Weights of a small transformer language model: width 320, vocabulary 13360.
Each number is 128 + 32 x the weight over its row's rms, rounded and kept within 0 to 255. Layers, rows and columns count from 0. Numbers have three digits each. The size before them is the row's rms in percent of the matrix's.

# o: layer 5 attention output (transposed), 320x320, rms 0.134, rows 218-223,249-283,288-315, columns 0-63
# v: layer 5 attention value, 160x320, rms 0.139, rows 122-156, columns 0-63
# q: layer 5 attention query, 320x320, rms 0.127, rows 256-319, columns 0-63
# k: layer 5 attention key, 160x320, rms 0.123, rows 128-159, columns 0-63
o249 091:074137111103148120125171138151197145155123196105126103077096119161171139133141191075110151135157155092098143126149150074136173105126121095127123053196082183159138122116113071163130095114162115
v122 092:153119185135163115147148141144143094174133136123120077148090101156067110087129088158144112153102093165118084105103128097148094116130134109167128117126105174083045073119143103042189138107149182
o218 099:054139076157087151110138093099139105114104105141126121097132155109145160152108104072145081146133100115087204130134135140114100153139156163124113077083171142122169214153157159186113130133123125
o250 100:155158186106125120169127154153170116124116167154114129133139104189129142138143141150139132127110143136147028116162135149144153114124155119101149142111166125115080120126121088064162144115179139
v123 088:041113133138152099117127207140114108150112103120159129083127104103100167119087124110115129167136130084181169104128144116147115124084096127112178080146202157116147137102134119157096163137110097
o219 096:209139117114122145107137072147160153123176188077131119129163154167106107098158178172158196166144160136077093121144141151105111092125155142158115174171105062116117150121116150126160139157166114
o251 093:097119158136167103134104190117127098137114106193139150098095120130145136147104139142160134128153110090160114095102129092137119190112102113130120078094129198155142088159108115146116144130112165
v124 084:109121130113151131129095095129144165142105084138175122103121141113142087126118133120120168134060144057122055185188110181107063128112131147118116135139117169138145124092147142122091185067085124
o220 101:131140157131139155129153165158096133134172168113095124134149115110126129091116091113107071125179136166162159072132099108128174130151114096109147131116192134157128117171117153089133111157163138
o252 090:097132149112160122095146110080125152100079090115215088085109106144115079143134151135111172141116084099091053177125138186142113106117141132168115081081080105116159118018158134126154153124066109
v125 088:109100125098130122105097123100157096121060153146137128151145066196131113129122096171138126131112144147141130180078122175147148113079125092133096084076190151194109113065166114084097167138117118
o221 113:152157142105110152125155056163116146105186104093105126158123159106183130144173100137154095171160151118094103117178136096139088116138120127145135165151128101069146133169138157143097112120120109
o253 087:097113122153146115140119166157165138171134127117121174108149064230098119089120103108125137114096112128143126157121106132119158128088095102118056133113145118137083134083123131154103171178114144
v126 084:126096145149132059146151087150139106131140147103134130183134096067167157160131130172095106134218156187168151066047158128084095144153151150125136169088133171128114140126179141201166135140161161
o222 097:100197113144162211137119140109116116181111091171106106136108167158169066100120075111146165145069116118102138120212092138107132177116079140184076127104170130161076103120083104073110148067129118
o254 092:160098123139121128133140145144154143071130154077190157155130114158142164128208190193149076117177144132108085125075163120113083131099182129074158150140157101103139181108166165142136132148203119
v127 092:125123103134116103053146154067158150141136109101104114129131116119146134103121156114100105126127123227183094123193141119166148083106164156095099058133146146107137147125150146082151148092154120
o223 098:125189146147133170182117119147118086162142147125130174135155093123132107166143117134154145133099087086125145083096134130078161138156113062102131173128118124119102127143093118163140140134093157
o255 094:129140120089119082080139082137100163138108061122120094148112136098107129062118128073155123123129159155152097125164139145147099137093135158115135091144134180092114140158149128105137141121110061
q256 089:116083080123137195147192127131087119175068143193110079115141141138139126102129104106161144155143098133127113130133115108133092168145159181112175113133153093127121138138137053113174169170118150
q288 081:113091181142130120079115098101084161137121079144148148121088117131156123130083234133135139138156108128124140185131068103166133159135062112176151094116169127125134105131071098115152176096139115
k128 061:183118194083112126170022084117072114124109138183129114208061101156082104114134201182054095103056133125136123159104127137120135069081107129120109118099110167185084105119178183154099113135138110
q257 088:142170180150100081123083073118107142122186161101145136144132127124096166162100128135111141130082157171151148116139147163137165091115122085160092165080132174133141117140141159107118063089093081
q289 076:154154104161161173148139124132111112145120151148103079173143135124061171131164094203110151145157126129152097146154168148092114147088170138157123154064074101196094151132125185123090090132131142
k129 051:095179073122173138079170134139161151129146146098161118109157098119165113150162068165149141153170103157111092118144139134108148185145099142143166161112108105085163135100068089135091180128144136
q258 090:150131114102155082156119137128118127138119119157137145138121152088149100123180172165113131158104115106116115139149182115183141093130157112145086119118113176149088112105125114088129124094104088
q290 087:172141096126141147143158090131091098128126058160120120134111178065082120184145130134180169159117165115097131150162148124180103079090138209179105107108122155147163153136128167104082120144112082
k130 059:144088156120163151153116129108113096141147118137133117133147122134125128156206129181112149132183126151116172077133100151111067136136088165127196158139149083112139149087149125177110101152128168
q259 091:150074092096134146129124144109101097165060086169101144136087138115148124075136102097110100188155107112132144142132153172129128147110100122102118077114148162142111101145095135104097145151062128
q291 092:090119126167089115118079150105166195121106125093113052182060093149103140139107120084129182134090112159154121120157135152130192160147106093102141070154155071077149109150125075136141105172164130
k131 067:207106151172132096139138070158143154113085159117144068164153101214141099115200130098136115100125152112155161209117119091105087089058161073092215128137102079143144183090199159189146102210147158
q260 093:135107081171124177098152179130115118129091072151129100067130133160117120120145081153111118085177119122166145178128126129083132231168149137105162123155159134053150124139095108152139101157117150
q292 075:165073193115100093053114143166108171124095136073119115091129115129135129112102156113121160094128183138194116135056130073123154136086146109129111087144097093111157080101139102114178114139093064
k132 080:137106103089105162140149108095165166095157132102106133150111107133117109119113156086184196148052155107084148113105111109154154131171188190159123072190165139144172102144137140090099129121106114
q261 099:190105144115140134137122175167110154194148159126140142083131146124135131124105170118196104084112155106100158109186149190113100075117106108081090112124134115162132115134149101107200159171177135
q293 090:081134108156121150127078148081179122149173171166109109139177080167146138147087132144103153112125141164143088165106155091148137120115110123088150132091208100127160110142135169121120121166083118
k133 085:177147110092090080103167127128127072142154152137144087133120115212150127116152156143134146116073167161171134156077163116157154152195165169157183181116081130158141120089089122169116166159147151
q262 102:135145143127112132123104148112132149086185144109116135121159145119159139112165140143134146095105174090089166081164119147136157075130085132162091124133156113137093099161106133081070202093094153
q294 080:121103085096131095145180172136099184113154169094100099138086167090164111160151099155087158126163124136125169110086075099147105085134145207139114170034162152078164095122088110073048190121088112
k134 088:123122121142122117159185080106103132172126120103058181140082100137125134140139120074128099130121083118122188176120135136132117097137196173137157120044117156071161166148096158182104133151105147
q263 108:123125092131147163126111066171129146129088109121140134115106126172128073091121165083116145152105097114150107178080212116171146131082129142079136103099075092101130153119153127136158106189142103
q295 083:145083136128153133113082061114182135135161106194223131080132095151068082159118158168213153130117083112158112165057137117159132157165140136103124134169126106099151115130163081141164075219132095
k135 094:158101172150122108118163061165155177103123111112134141166065063153108144159125185163157139132141158133132176098079203206111105122184162182181148123129097055092089146141124069141119088168142095
q264 116:127089191100089111135138151124118095129140171123107126122137191149095116120196130158099170068118162128090178159131093118167099160146125108166098106107178143123135162040167138127091115132156126
q296 081:180125114090141159131130120149095111122120116153121166155100099085120082092130120177094162133182187117159109119130143148200106182158172120134118116081153146140095175111146151152090079205121143
k136 091:199109149082098142122149105175190192125087136188112095099126082146136142202113136143162105134167162168107144074039124131196105184132149123159120127098131153185090139131216143091111130165123152
q265 113:098134103133110155104116093160139118124143160152153077157085201163103175052120129123113133146115109078188111146169140099093117154146094069111173125192121093111152170095226112117151146159189126
q297 085:134140161126147156096151116132174102072129206135091132142088135203143084056103127124093136130103173167145127084145159145147146117126098128089065098170131161110074105118160087127106111130161096
k137 121:089126095144113171127082130194124083088101153178130089093121165074056155131107113121074091177153096109114066132174099128124107182188100092082116150151105179122149132112081167096098111117164127
q266 140:153144138181146143151095166128159087132181179092143168157111157143123192162206112164108095124186106106144169143124082063182124060085152126136145120150153170168108124121201132091097087144096114
q298 087:192146123178167161121132106205104130131174156101112187125146143134128075103195127178130134115128091083128159142083160129152123101080145180115078110119087117136115112126145105125131079110058164
k138 116:130143147170110132144106153180168071096177157084100125136164114118111125124164084208118157114128124092162142142226128102128073116137150150093117143110178123103159089057157099122142109150161101
q267 127:113089119086156141157128113170131155128132112120152128087122153120130198135136132096127113103146098059097116147083106178161123103128091126077119128080122136114106076132120118104149126178196054
q299 085:049107126109171141117191162165141156141133098119132142125099121138132190125110089080110142074091131141083140146193123205116155115152084085136157087117098173134118111124134117121139093147161121
k139 117:125146115088128188124168153128107120173133161161123130096117148182090237134165121108156124058112145135150100093142131137106152157174078089126105120131177094149124165113138134076161124137099139
q268 129:105134165182110122090157154117150134113106141142126175150132178151109132080101133133128088134091116120114060129129140072198117155102114122122152099090144153101153132111165118148112161147153105
q300 092:149162155143126118095150118094090151124115118170179143092182164143125085123088080125129160078081221126094104147130111088123055165166092123152171101144157166165169122107105106105145120143150124
k140 114:070208104139147113082119118143158142111122105109054172058144180108087141140093151130164179163152132133122142111158141089136124188113121159114127109144180153124132112127147155125132173179122192
q269 125:112097202090149103169092142099087106135115149153060166129126068130149140171123127080206150083118118088093121190193148128120096119088130155147152140102108131140151112114121116157150124149119082
q301 091:150134187153156116150109169097128119096120149139091198180132114177140103138103178156127088073092161136140168110167106195110133081106118132123053133116116163135104107093130059155133075134106104
k141 103:116127152110166130132093133128097129134139187067111127145142125150125050155166172105192126078143160172109133113177113145150104126085128095122112143123139121129142082110083118141174128104154125
q270 113:106032103099140087114107148171152149138134147160105146123113187122130141154175115173127138117133112084125134129123106064152139076071092123085172100082131171176082139118122151094094115160088138
q302 091:225093108174111150075166127145153099158129196158102099174112142098138141100184161167129103159133076089126157138140120085163149115124191109110130119159168168147145103122166186107109175133087152
k142 103:168096113107090062133056131096097114167134117121160045189128184142126115147029113156169127112106077153140103098130140123113148157124141144100145158117177107152171152161121119106124145142129194
q271 129:176183151136102115086147078150166095129099172168077094160103093140136124064135161114073197126147165115121159131146097090160087151118107109162148078168172166155109142184139076115121132127139123
q303 079:184122113149158099105130071170149064172113130150117125064179191091120137122161118129121165134089175103087141107150112106106130121152082111105166132100106147174152149194126136068135173108170200
k143 115:106148137135098127134083070062110064170085190136103140122155097097149113103129132128084158146068168151119156120140098131130115138164115115129157069129087155108104093153109096138131097148130145
q272 081:124156116203094066083127117149046136082165138127124083147150127194154150114135150133069095113119137152149113083108137166101159126138172088110137116109080125124126116173138214104089056157132080
q304 085:151185153135091161167133129176094151120152162049128094110130143142163176093129234103131085160116070114068151071134095105130159132133178119120138121123172128137137046082144058098121080086083135
k144 050:149093114077127190101177151128097147089116191196164119118032155160103144193141119153108099154131148133134146129176112123137125084091097156133153158132170092152126102114109068081106169165127126
q273 077:155114099133157137145104140108124149159087066122092167094141154093141082110096099073149103141111122087184095171145164119169153103120160153131091095147158211123135115124083064119155158116066127
q305 073:092153066121155100122065093089153153169074158195135121101170101136138136168124137105124143098135146126124106143183181133131077106132120175159174109147077141122160201193102124124131121154134161
k145 057:130114119158200109138137099102119150188087088116146149106174163130107180146124129090147135106155099143130116163116132125147114169097110141114174135123084126133177128130134172181157039177131105
q274 088:132086061118135170106123102135154107172082101150074127112128143131140121151131157151132155115110106158157140160134103068137164148127088196083162065106159185114118136143090154106125167185074159
q306 076:089082126119135110167118170089145123142077058180123146145103159087123129155112088142111164116117143114170141135068118194173149169150135116199113082164154148075110132155101091105149131146101132
k146 068:083089165129148097164111128104108122148105080134102168138119117110139097102196124086144077135095162071111111174101125151157043141080137142091167071088094201114172142100165201185121104071100120
q275 084:100108103159132144088157150134119094168086081131110123128124112123124106134143076151188180119156160173104111160134123117132152210153198176125128102141126195108155153146102138134105157168148151
q307 078:155177102161114114148158151179146116088092110128107150166117087091134120099160155084120130161176132171132113148116133124171132190119158072134075140136138124128149131134146176121115139089106077
k147 068:152092133148129130184180152150136136160089148083191093125213144141118112123100139142116120114150144150079123167136102155110085111116093071065112173125117089159142123108166161101135155127168081
q276 097:098160138131134111111088130138136107099164164042151076121105117163135100148157120147106156099129167165138134080154084088132100132138163119178176142123145120110176150107157163116116150129185176
q308 082:189164150105118118115191137183107094168116118058128169089154136100119130048192155142162098122157180103096170121134153169111118103113137081137138125110125122148171165163126127127140149069038110
k148 071:142111126150138114114152116145099159116129159052151090128154126094106123124151169112139127157087111112116156134134119154053156103168087061162136167165133013096082169102097086125124184123133086
q277 095:149102108139124123218128144124152109137131131152131112051163154067178105117159111184146134146147112062168145162106117114165128117147140128066076137110131158157062096149134098120130137106106135
q309 086:174127177118092114112112111124131160078177147134150103119145142136105141127106167118137093161179122117181157097080116197182052133168117131168113131104147159105126074174135132132099094177172146
k149 092:157131145111137152109185154147127161163205153128092107146162165191174119140151112180119110104196146160158148095068080172095100108149164108181099150091156183120184115126088140112136079170146155
q278 108:144152114128177200144108144096153128118104101244114123059148130092127164152053140083102090189163103134108071158099154193095101110125119123091139101171084155174111103124107090134193122130124123
q310 078:129093098152120124088111138086141121100105130118119131131090113128073150077161140110132115186142124137103122159079177076136171097107128091140182125105136059147124154130128145121169138079130113
k150 092:159138146165086130111132114133130145149039136112130102188136098068153141121166095125154111078150151120157148119055081131192121174070117085118116146081181144077091169108177100100078048108127172
q279 109:167142123136127117131122123119119138196184104064113128174133164100197118107108094082182119146075089149185130106192062099058098165117069094133130157132182097148147117197102118089111184139160119
q311 085:192133091131106107091160153133135158144124157085107091159132177111154103110096136133116140095097164187123133032160081171128100110163092164114103121125171174075155079099153067109102204121152096
k151 085:168145156116114129134165192206113113116044143095142088171139062124141158127173166148161158109132173108096148114108118134171116129086118122120101146181194080110072135074156065065102144150098071
q280 107:102122044158073137145098166110110172197157094119130092100140116128152162170064082134139120100094154127149091172145134129145148077096153148123158164140143196114146086122098155132126191090152124
q312 099:164063051129128137135132150029176085156148121121178083085137123077145102190082115174134167074177146148177096163135135155125102201125104150156174142071131162096185135112085137114107108152145145
k152 099:140152077139132110109061140147118163093143132156098078130205157099099088144155149199131159111164120121157174118173132106107119141112066116088074139158163166100134093127111150156091156093118144
q281 140:174143121110142075144140149122099105163069101121098114149147124157154041105112201044173125104123137142155129144127158166124132163044079115181081087135129134164141112121078135157144119127112110
q313 095:122159153087129132145107126160119118115110162094115124152083153104124096081053134136128095115085140126115144155138124130146150135080110123084092077128109163138088102094149138155156201144142101
k153 092:165168120105094160143183160087163135193104102124055137078148150104179075155104146081065205090120083146105136128132095098055109154132068156117133129156182182120120109143145069162118135138091129
q282 115:130167200145181106129101118124136136098207139130076136085087099172126104103132152129183092159123065190186106128158067063121090103078093100111074129173165152127099106152117177108157155149134143
q314 079:108161138119144115102107069157067193126115131106114128180101148182114133111175145104116107179185104140137106095159104091149134126120113134146097104139148116115153108129142153148166136114088087
k154 112:116175148153209113105124092143109117172201171134099142096150087178062153142168154183159132155191118106157150146160114057186067081122111090149102093100126116159124076096127122134142200160115086
q283 120:165055090149114130160154155202095122111088065145181142157137129151138120152137121175116029153164163144173125154060161096151131129136160155118200126160135130133153100135058138152081105105103184
q315 083:186080124150172142139129131153128125118110081140126167167137124129129119049190150067144145124120152118090147124111083164104131095144102153144158149178122066129162087137099064105127091097128200
k155 101:210150083148145134150183171178140111100086117138221126122189120113211112133154195124094120154198139140124141086110139134163162141178136185137156121177149124134112106098112149126095191112168158
q284 139:105144117124078145108168190165114138128166165122147088106183154150172084133093170188075074158143097108167212213141089094117163099123126080134187145121143122134208085135126140131155102161100173
q316 071:179120147173118166107203158208107117120108138119175126114141129139130134188130130134114118139122095106143179111124149131173114134150153135133091123124104082102122084106142189149159143103109136
k156 125:130156136163157145108130192159131102142124154130142114121172100173141121171114219156142057130118098172142132181130104094081112131148132127100181140102134184106174079132120144108171156089122178
q285 140:108117155114109182131168118120093087117136072162161164174161120203146109139157112145116128140148165070129108137134135100170151144108177124171174120133143137089093159201072138126148093086094159
q317 080:123110138116131118122155107128100183156104103105133197115183131166145150118107153154096084099118156152103101107132082174160091117112168155154137132172135140124153084146086087136144097110149091
k157 117:131143122140108176149168085116084116148148094130178118136118169179151138149123138153103126163117156138182202133130072122124124143081159090160162129176205105162103115195160103092122082115059147
q286 144:110109160099145130114201165154092165156158161148124113130110123186172109052191192128144126086103185120084134128074147070107136064071113112153120126172162141198116084099092144073171167088077120
q318 078:090170184106108158108154105141143128120167165155164129092098132149170141084150093106143111182099132126156118129063111062105071173091133108132126171122239189156137154096152183100103134123084120
k158 123:102089151082155106146149126177160144109100129109146073157173148179185080109152178100141120113130162051143065158107179074128161123124117113164118126132162125152108119077123166117128128096107105
q287 137:138124109082165095148081128168102109162109139152143090146109139170074128122164175157148139121144109140105091103126150133160123070127130121164117123070140109086079168154168139150159164134194184
q319 078:142182154116155148138128125151125163126115092066158082111051154136087084197126144131101158147173091076101099141117126123073132155119109105145075136074178077114149160090161128125180141181103106
k159 119:114142151086156108136085121122159119142132163148162135093132154129123112127151213105151137158108104170080123104135127125132055105125107106114076128156167126106145115132140141118155184126207126
v128 100:110076127152144109102114133122157161121106116136035158110115093088126147186152140115141121067171127130149131154163128134143090143062170058158096156104163154109080137107164150110174091106134120
o256 102:118114100123089122113134096137175094105156144175099130095173119092148161170146175178171145140122088121085106097117157164178093165177138140067085119117139134112093150095138159107157160101118136
o288 098:121127122133155137144141126103117184119122140082158103171034141144147103081084117080091109142134162115148152174141120079075165077157132176162160101170166119096144136148117068161118117164127107
v129 095:127134146151078146114166173160091076077166114124115122164095145136122151110106108089093147101192118137143177154108137122166162140198133095098188121078111107117114145153081157110123115066195130
o257 106:152138089126078105123114095172126110135161145109139130125092151096110170176123105178178148072162104181145134147096108137107128168159127148118127121117124118168098127133141117159029174141148163
o289 097:102128173108153130146112136083145163157138126173128120088162115133149119093121157105119134138147162091071106078169153094144140103090093093121106113150146137087158089099149145142210120167096137
v130 125:126176115127131119102127096115158113144134070136142142140119154149131092095119174122118127163183206076091073142158142122122170188125147122129163120157099186108106158137125200136120193127085148
o258 113:115124119102114156107143122110126076101104097217098138159116170140159084124050137095088148161129122097106050126113152128132114166158150124078073119154132151159104220150195132134126115144123115
o290 096:130139165117119133154111127127090173153123183056123072071084096146045143127173105138182122147114096195148205113110105115137161100109125109147141134094128098084135064114076072091120125118148115
v131 098:155155092106158118146074130082113090150192084122118119198136157117089081128113144106143111131119172141091135128124153082096111119122140103099135099087131148137177152099107087208131170112112179
o259 102:203114059079134118116085134169071088136160097150100077128146171092066103174203142154111123151055122154125114137106145114123134097079126107121060110154137150156105164121104111117181134113062197
o291 100:101130160207110141105137128122165131115050185108142113091131105142109158116084088126151115094155108130173133125167093148121115193206125119112194155113139099114162068137148152115070119166165076
v132 115:124196098103166114148119150162123217146161136131161120079094137169135114135173193093162148092155146146154145141160157166143138146110179133190130148082149125081145150159121130156140112106102141
o260 113:136166108112178081143060143133102141156138071151156187147138086141142137160160145139187133134145171158119115138130091146143109173078137129121138172093117127083109163125079102171156117137106094
o292 109:109063133127075195134184152120137119110096134125085093079129188124081118106120112124061139166130058086137155138107159088118130084159111108131119120163150121177156117157137153057123125097126160
v133 111:106121180180142089161150107087143107171085151135119097118162107123159154115163079042073140181122093146169129126100136103092093085107138142121202137130136109100138092138161152147092120086183136
o261 113:098104064140122111144137111133120143160087182160144085083187166080104195122108081069087153135138092125206136138134139188187087091111150160108167166097149125121166079102117130084067136056167131
o293 101:130176138095096170072101138118163116092165040119098135129073078133123080124126175208147105117135134140086146093137125114087156200151078111137104093153096107105103218126138090133186114191071125
v134 103:110088126148173153137156059158090168172144085114127128086115115132172155112093155108121118143155119107093124186174128163109090165131134153151130106117130094157110145155069156106172164139195099
o262 105:026182054133156175161145080151105147144152119095137132097109159163150151118139123130146169143180112107122134142172082119073142137105144143133068133082138112129135136152084120146101193115125082
o294 098:190101189133083087095132162124146104093081134147118141175112115132117121146128113129100108096099143152140152085086140109172145139107106112163231110177122185154118123137215150120175049117078153
v135 102:166142131151153114112176132091157114190116147119155053157179104138186113202102166191092111146100141066176124099136103121143091106099176151059176126090145145102076091151137110141154194171114085
o263 104:128079140125178131057132094159093134157184140130091096089159120128146094164095182187129139065144127085143098074142122152151152098095110130135067130094118166119148129099107133096151176103118070
o295 097:128132118116084131179094130111186172105087136172151108171143126114123144084146074043161157129110140175074110160072174142106128156169118141146149089194128073166110123077160141169093099111138165
v136 099:191170093091171106156129124188116128104165141063131134130082154189118153150120106158151068115172124154143163090107128163114098211095167117115094134108083156118144159119166182162112170118151080
o264 106:197167065126154125190140141192179155139155114131134148116140086163142193147120132186125121109181145197104139097120146164166106205133124148165120172154126143076160181126127101170128168157095102
o296 098:061106130143090126107086143102105080119075132188122115133140146103144052098135147121121137141092104084155129201166141120138159071125105141120153102109149141172061090153110117066140110110171160
v137 104:164175154129130151124089150108144083132131208195172118108169135138148139091084136113138151125158124109141150113052120130106163129124127147110152103128095184074132053151137144162111123106148143
o265 106:117124128156109148101138114136121113114127186192131089149136136125160078126156164120078086131180183123165148157098142109144167167162058078164129142073100171145138118130060175070134145117117148
o297 101:121136098122154177142170134143148164138100009087129131107059104169092169138100130157152138137090067153128080136162115172104094112117215156128115104220136099139092170089160067187158093143148151
v138 105:177151078128155127090152129123102161094078086110133160179118157099129189123163128118110143125126148100100148039130148181120077148144060168125116123074134116088163171145182087128174160105127115
o266 111:185131132100174156138144123121125107109127131147138114129105081119118149060119171170070100089118109126131133122168157120136095121111125105122134141098132093126142150141129145117148158110143129
o298 100:115132155108059110146076151121131147183135158156148084095194169122157134189108108142181122161121143131126134129088078146111135160136137139150128156179153205143144148123154148136075112141117141
v139 092:124146164101152119114120102128096124111096101119057167140149139113177183096155186103077112092137134109114123153107086077124177092054121120137126120112152082158095113100092117083171123121142179
o267 103:119103171134153131148093075134091135119133117085071108146149108125105152127112145135093124131188202079176134147115095132087162155146099093122150127111125115094076159129074125109128135144172177
o299 089:150145114115077097131117157115162157124131105125184162143143128142120108136136093109146167119109111167129164125140186118168144131155143163141132170152095141124152116092161103155129142101085154
v140 107:139120139167099054121187114150129157110195160123170082134137067099166144146120126159122149103122133110145139106103163127083100144079137163078103147132116167112072111053149092132146147201108122
o268 109:185128124155095150121132166162115128087138169153119091139155131060127111100166146137173136183102128159115157186125158099103119122171147135112070158101146068131153142060124159105120163179123153
o300 101:091146139067151111127109104082151115175132110108100173108104118184110147163111089131112128056114135136134108084127134126154148119094117141161189080106138138138093125185136136145127090073187101
v141 106:134183216117125156113146094131099170103131145128098109092115060093083213146123120146043124137110111149152170141127095178125103130103113168102182127128160121195095150126085184167122174161130095
o269 109:092143164131146144098169094165125140139092114132129119139110122115061171088163191119150099128111123163120146141152111087106132055117065134121110165074130112098089150153138112131165190166154119
o301 096:124080069152113092169060207084126097141115153130105130140122155134181101168117124092118120136154108106106159144078109120139110177137177112156132097127121130137148134118146125066089044136079185
v142 104:097147140131161218109156113100148091147144134128097144142112113136107097088129069182182090097120187141141095105214129152126082135116147102163110109149157160122144189159134207120129148154076092
o270 103:100172120098114174064072153101143121106143118126076096119073101118133108144098112134184131139100131181109094116222138131053116118153147073083111186136132117176122123140093165128109094116150078
o302 099:169116114141103077141123095176134143131124116159187137126198148146122131121155147151062161115168109140133101105070107118176127105132083181151149120127153161119088112068128068178146144162139198
v143 104:103130105115099115148119118138134115154117142117154124065120071129078121119188148109154056157092093123189129110111164200131092127083188075117120116128153115154123157145132096143170123202150094
o271 112:139148152089084160122158137153085135144097192104155095124130112166074132146140125133191115106155138138173182137106150147103111130121152166091047117095105161078149104083118164185182123173179119
o303 104:116091125160147116154109132108199169096148089164068144143109120098203104111095121134047148152085141130109040131148134126164156131138099071133177137140119142150108140134131146071093106086095116
v144 106:159066170119095192130136132114152067142167121126123086139113098160117088105130093130136091127156127094112135081169167101120142183146129186134140074069125135117122090150119126109064150133113092
o272 108:160101121124147126129158090130121174188168146096089055171130144140097122134126196107201111079156122090153099053183118088146119172088124145151047109120161169099175123131122131069112116158136066
o304 091:080169135124126144168136171140138085087120099115142154095093119116130096107143073159060124154105138151105118182126103154081122062139134087114201176134109122168131128118144133164174137118177150
v145 105:083141117117119144136107117110149156104132159119174115125062140087205111159105104136154135126137190116120154159101115101116153113136122157124148116067131173170115150171147031138075110098145079
o273 112:083159099130158203170135139139179195118131145116131083101068107127169130124152083140180092125094157125083143200132130103142164101170209111063134110119110130132132099126197133117112180105144079
o305 101:148081140143116085123148130107096084147120126141112143135199132125115135109128144096090128149149118140141093072125128160091099173089085139165079062165118123101115130107074131128146122141148141
v146 116:174201175107091159123168141156132069157138135177191105085125145069136137119109141149109132166110128117102147159138132077118118148168118154139129137138134068178123112121117112186100120096091074
o274 118:128148149134146142076124120125154119148205151069134105143117088075134106098126102160109117170139110162146182175102143064142137116126142129147177123167093059164096083134128114145131110141057104
o306 096:096096080103145135182141115114108129116066114156115151129109186190153122151133125123151124094143107092087089076159121173128091093094105119118083131117145202102129176151140153077143155150152164
v147 102:122127135108190098051081144105116147174079093077098124202139124137168155124119114156043140152123094128141150080072095055119169117089030134076116064179114174164089112159091125117114100179129090
o275 105:084121145154178148076127065137121138166114102094079114178095165114145133128111107134057087142144164157110106163132088137036126089104040120114133149145151182130068079157106080185105161147152128
o307 099:148125057096074153172168203129162106111132172164186121081107128143105096156123183196180169094114116129149139132174169150212087136156186135133156154095105090111181172081140175113112114121120102
v148 107:125115153142162143158123118096124162134141118114100117111121141140149145124137146163130177093138128111106088165126215149128118134121149118106114135128109163164066145136153069105122141063112116
o276 111:174053169168142134124103059091122198133125111116137100125119163163115129132099145121137143147175051076120114124113154088152105128174129137108124129132103143153135168149131114173110142062124143
o308 100:087193053109127139139136211179190070116160147094129166135140097065078133100112115117131092122080171159122107116155088169087177146122080144139157094106174085109135065092142150107119078184156127
v149 109:135113148157155084113151127101159119091132135132146169140188072146149112110115040098116180136157130097094090160151108139145055083142113157122169114051106103123142133143149120089088056163140151
o277 111:076134131084159165122127096109155106099095105101140104130103125080136109134199050123107162122176144071121132138113139177102088147148139151130141131086147146098140197132145132106096063140105189
o309 107:139114155140090123150128171137088148168143157131158137103111145188120106113078203127140108131126107184156148125127096117121155143098125084128137140161118145152114097072117103130121201101134040
v150 107:193106159156115071152118149090151126127202126141189145099138091083054100156143143115129141157166144155134103104107133162171138122150158095171147112096132072145128122164028131136097097148071154
o278 111:176157129201094172130172107117131099203151094154145185151144161132092098100164127144156152153151147174169181140098105145146125141121169154150144112137103180101128114136119158111147076119086146
o310 100:078112110078133126124110146182138173084094122152130040115106092154180140179049120158111113127118091094143079130178174128107110141137106135128127129097165116100133129049134131137100214112167093
v151 095:121153186122095118153085108140111163189141142161133055139177087164196187195166172157124168108123152106192137156083209114084190135153104091110070141156150105088118150142130114146064111126098144
o279 102:122076119143096131176106164138079119177117106154130110109142095241136166142112091152107102103124109172131148125082152151135218097153123119123076133210142117081115141147148113151037124117124154
o311 104:090156101135192159102136121113169093121085103113130176161101161058118054098125122102155130153126136102135142165198086117123059090150132149126150098064150178196097085112146115074204107125166085
v152 104:134052136101077174105098133171101155109195149116135157127134131161128169148080133127125146070146124143133135158105128148175159110169130160136145101141081158145089120030167174138137092133149111
o280 105:105143164111113145114055158142133141103109108150069136107086144126106171161088078182137134112131108094193128137118120108163170106177105135135160135063106127103092118105129204141166060142160109
o312 095:143154094150165115151191121113137120109110141112178140118159138135140078084182148118121131132141146155061135102142138112066115106083173133119058117129174085117142151125128082056079152146158128
v153 106:084161112120122103094203145093144150130147077118102107123132093170170095170096156191144096167149063122154151151099141151149149091148100162135134115192169153102090109195078115102131086165165090
o281 108:087162195120134106078096128139125155127156082094131141119119112159107104082101182187125102154108090142113156101082122135103154137166109141124097098167100100070153063133132123104145169129170111
o313 097:232124079151075138140128115114131096132128171146126083059142146091105136135114110077122183086114178125108144124205138106155068127090190113107148136131145145164107184113103148154135081189103163
v154 107:115063078133106124125122177134115125149103136105073104155172149174190108143172070087115177084091169127170127122156092146082070124116163137148092102139138122151136098116143136145101188147123122
o282 107:110106100146112133159122147080088057079126116074085100105145140137144106123123079111163146071113137132189090108154054169131070110098152122125160137110092146094148133118107131116119179146179112
o314 103:144214180106206114082159107184138157161177174147167154114093116150081125129134157188114067174186124113116175150118188090135181165122106098134138084143158159139123139118154100124148035113110138
v155 112:133145187129115163173105201127142145080151162174110101106163131199020143121149144125135097173138143136147139127170095179152133152141112092175114142095128102069148121110098201141130133103120132
o283 111:181175163175136111156143116103079144132099089180147092083175124188097113208114082149112162134161108147179107106114091162127099139132091113189179129131113088097124109131135157170123163162081161
o315 099:075060097072121158091122086148195128161184139077157130146050128032169115084125129121152119113079136141090124147126175103088163114105153156084104089187125162174121090161101078123143106122166083
v156 105:114131130146156176080149132105088101147153115156102148073129117073139120160104118108152120123216163152115075138104142132160152093089175148136091135152147171137104185137112159099166083147130137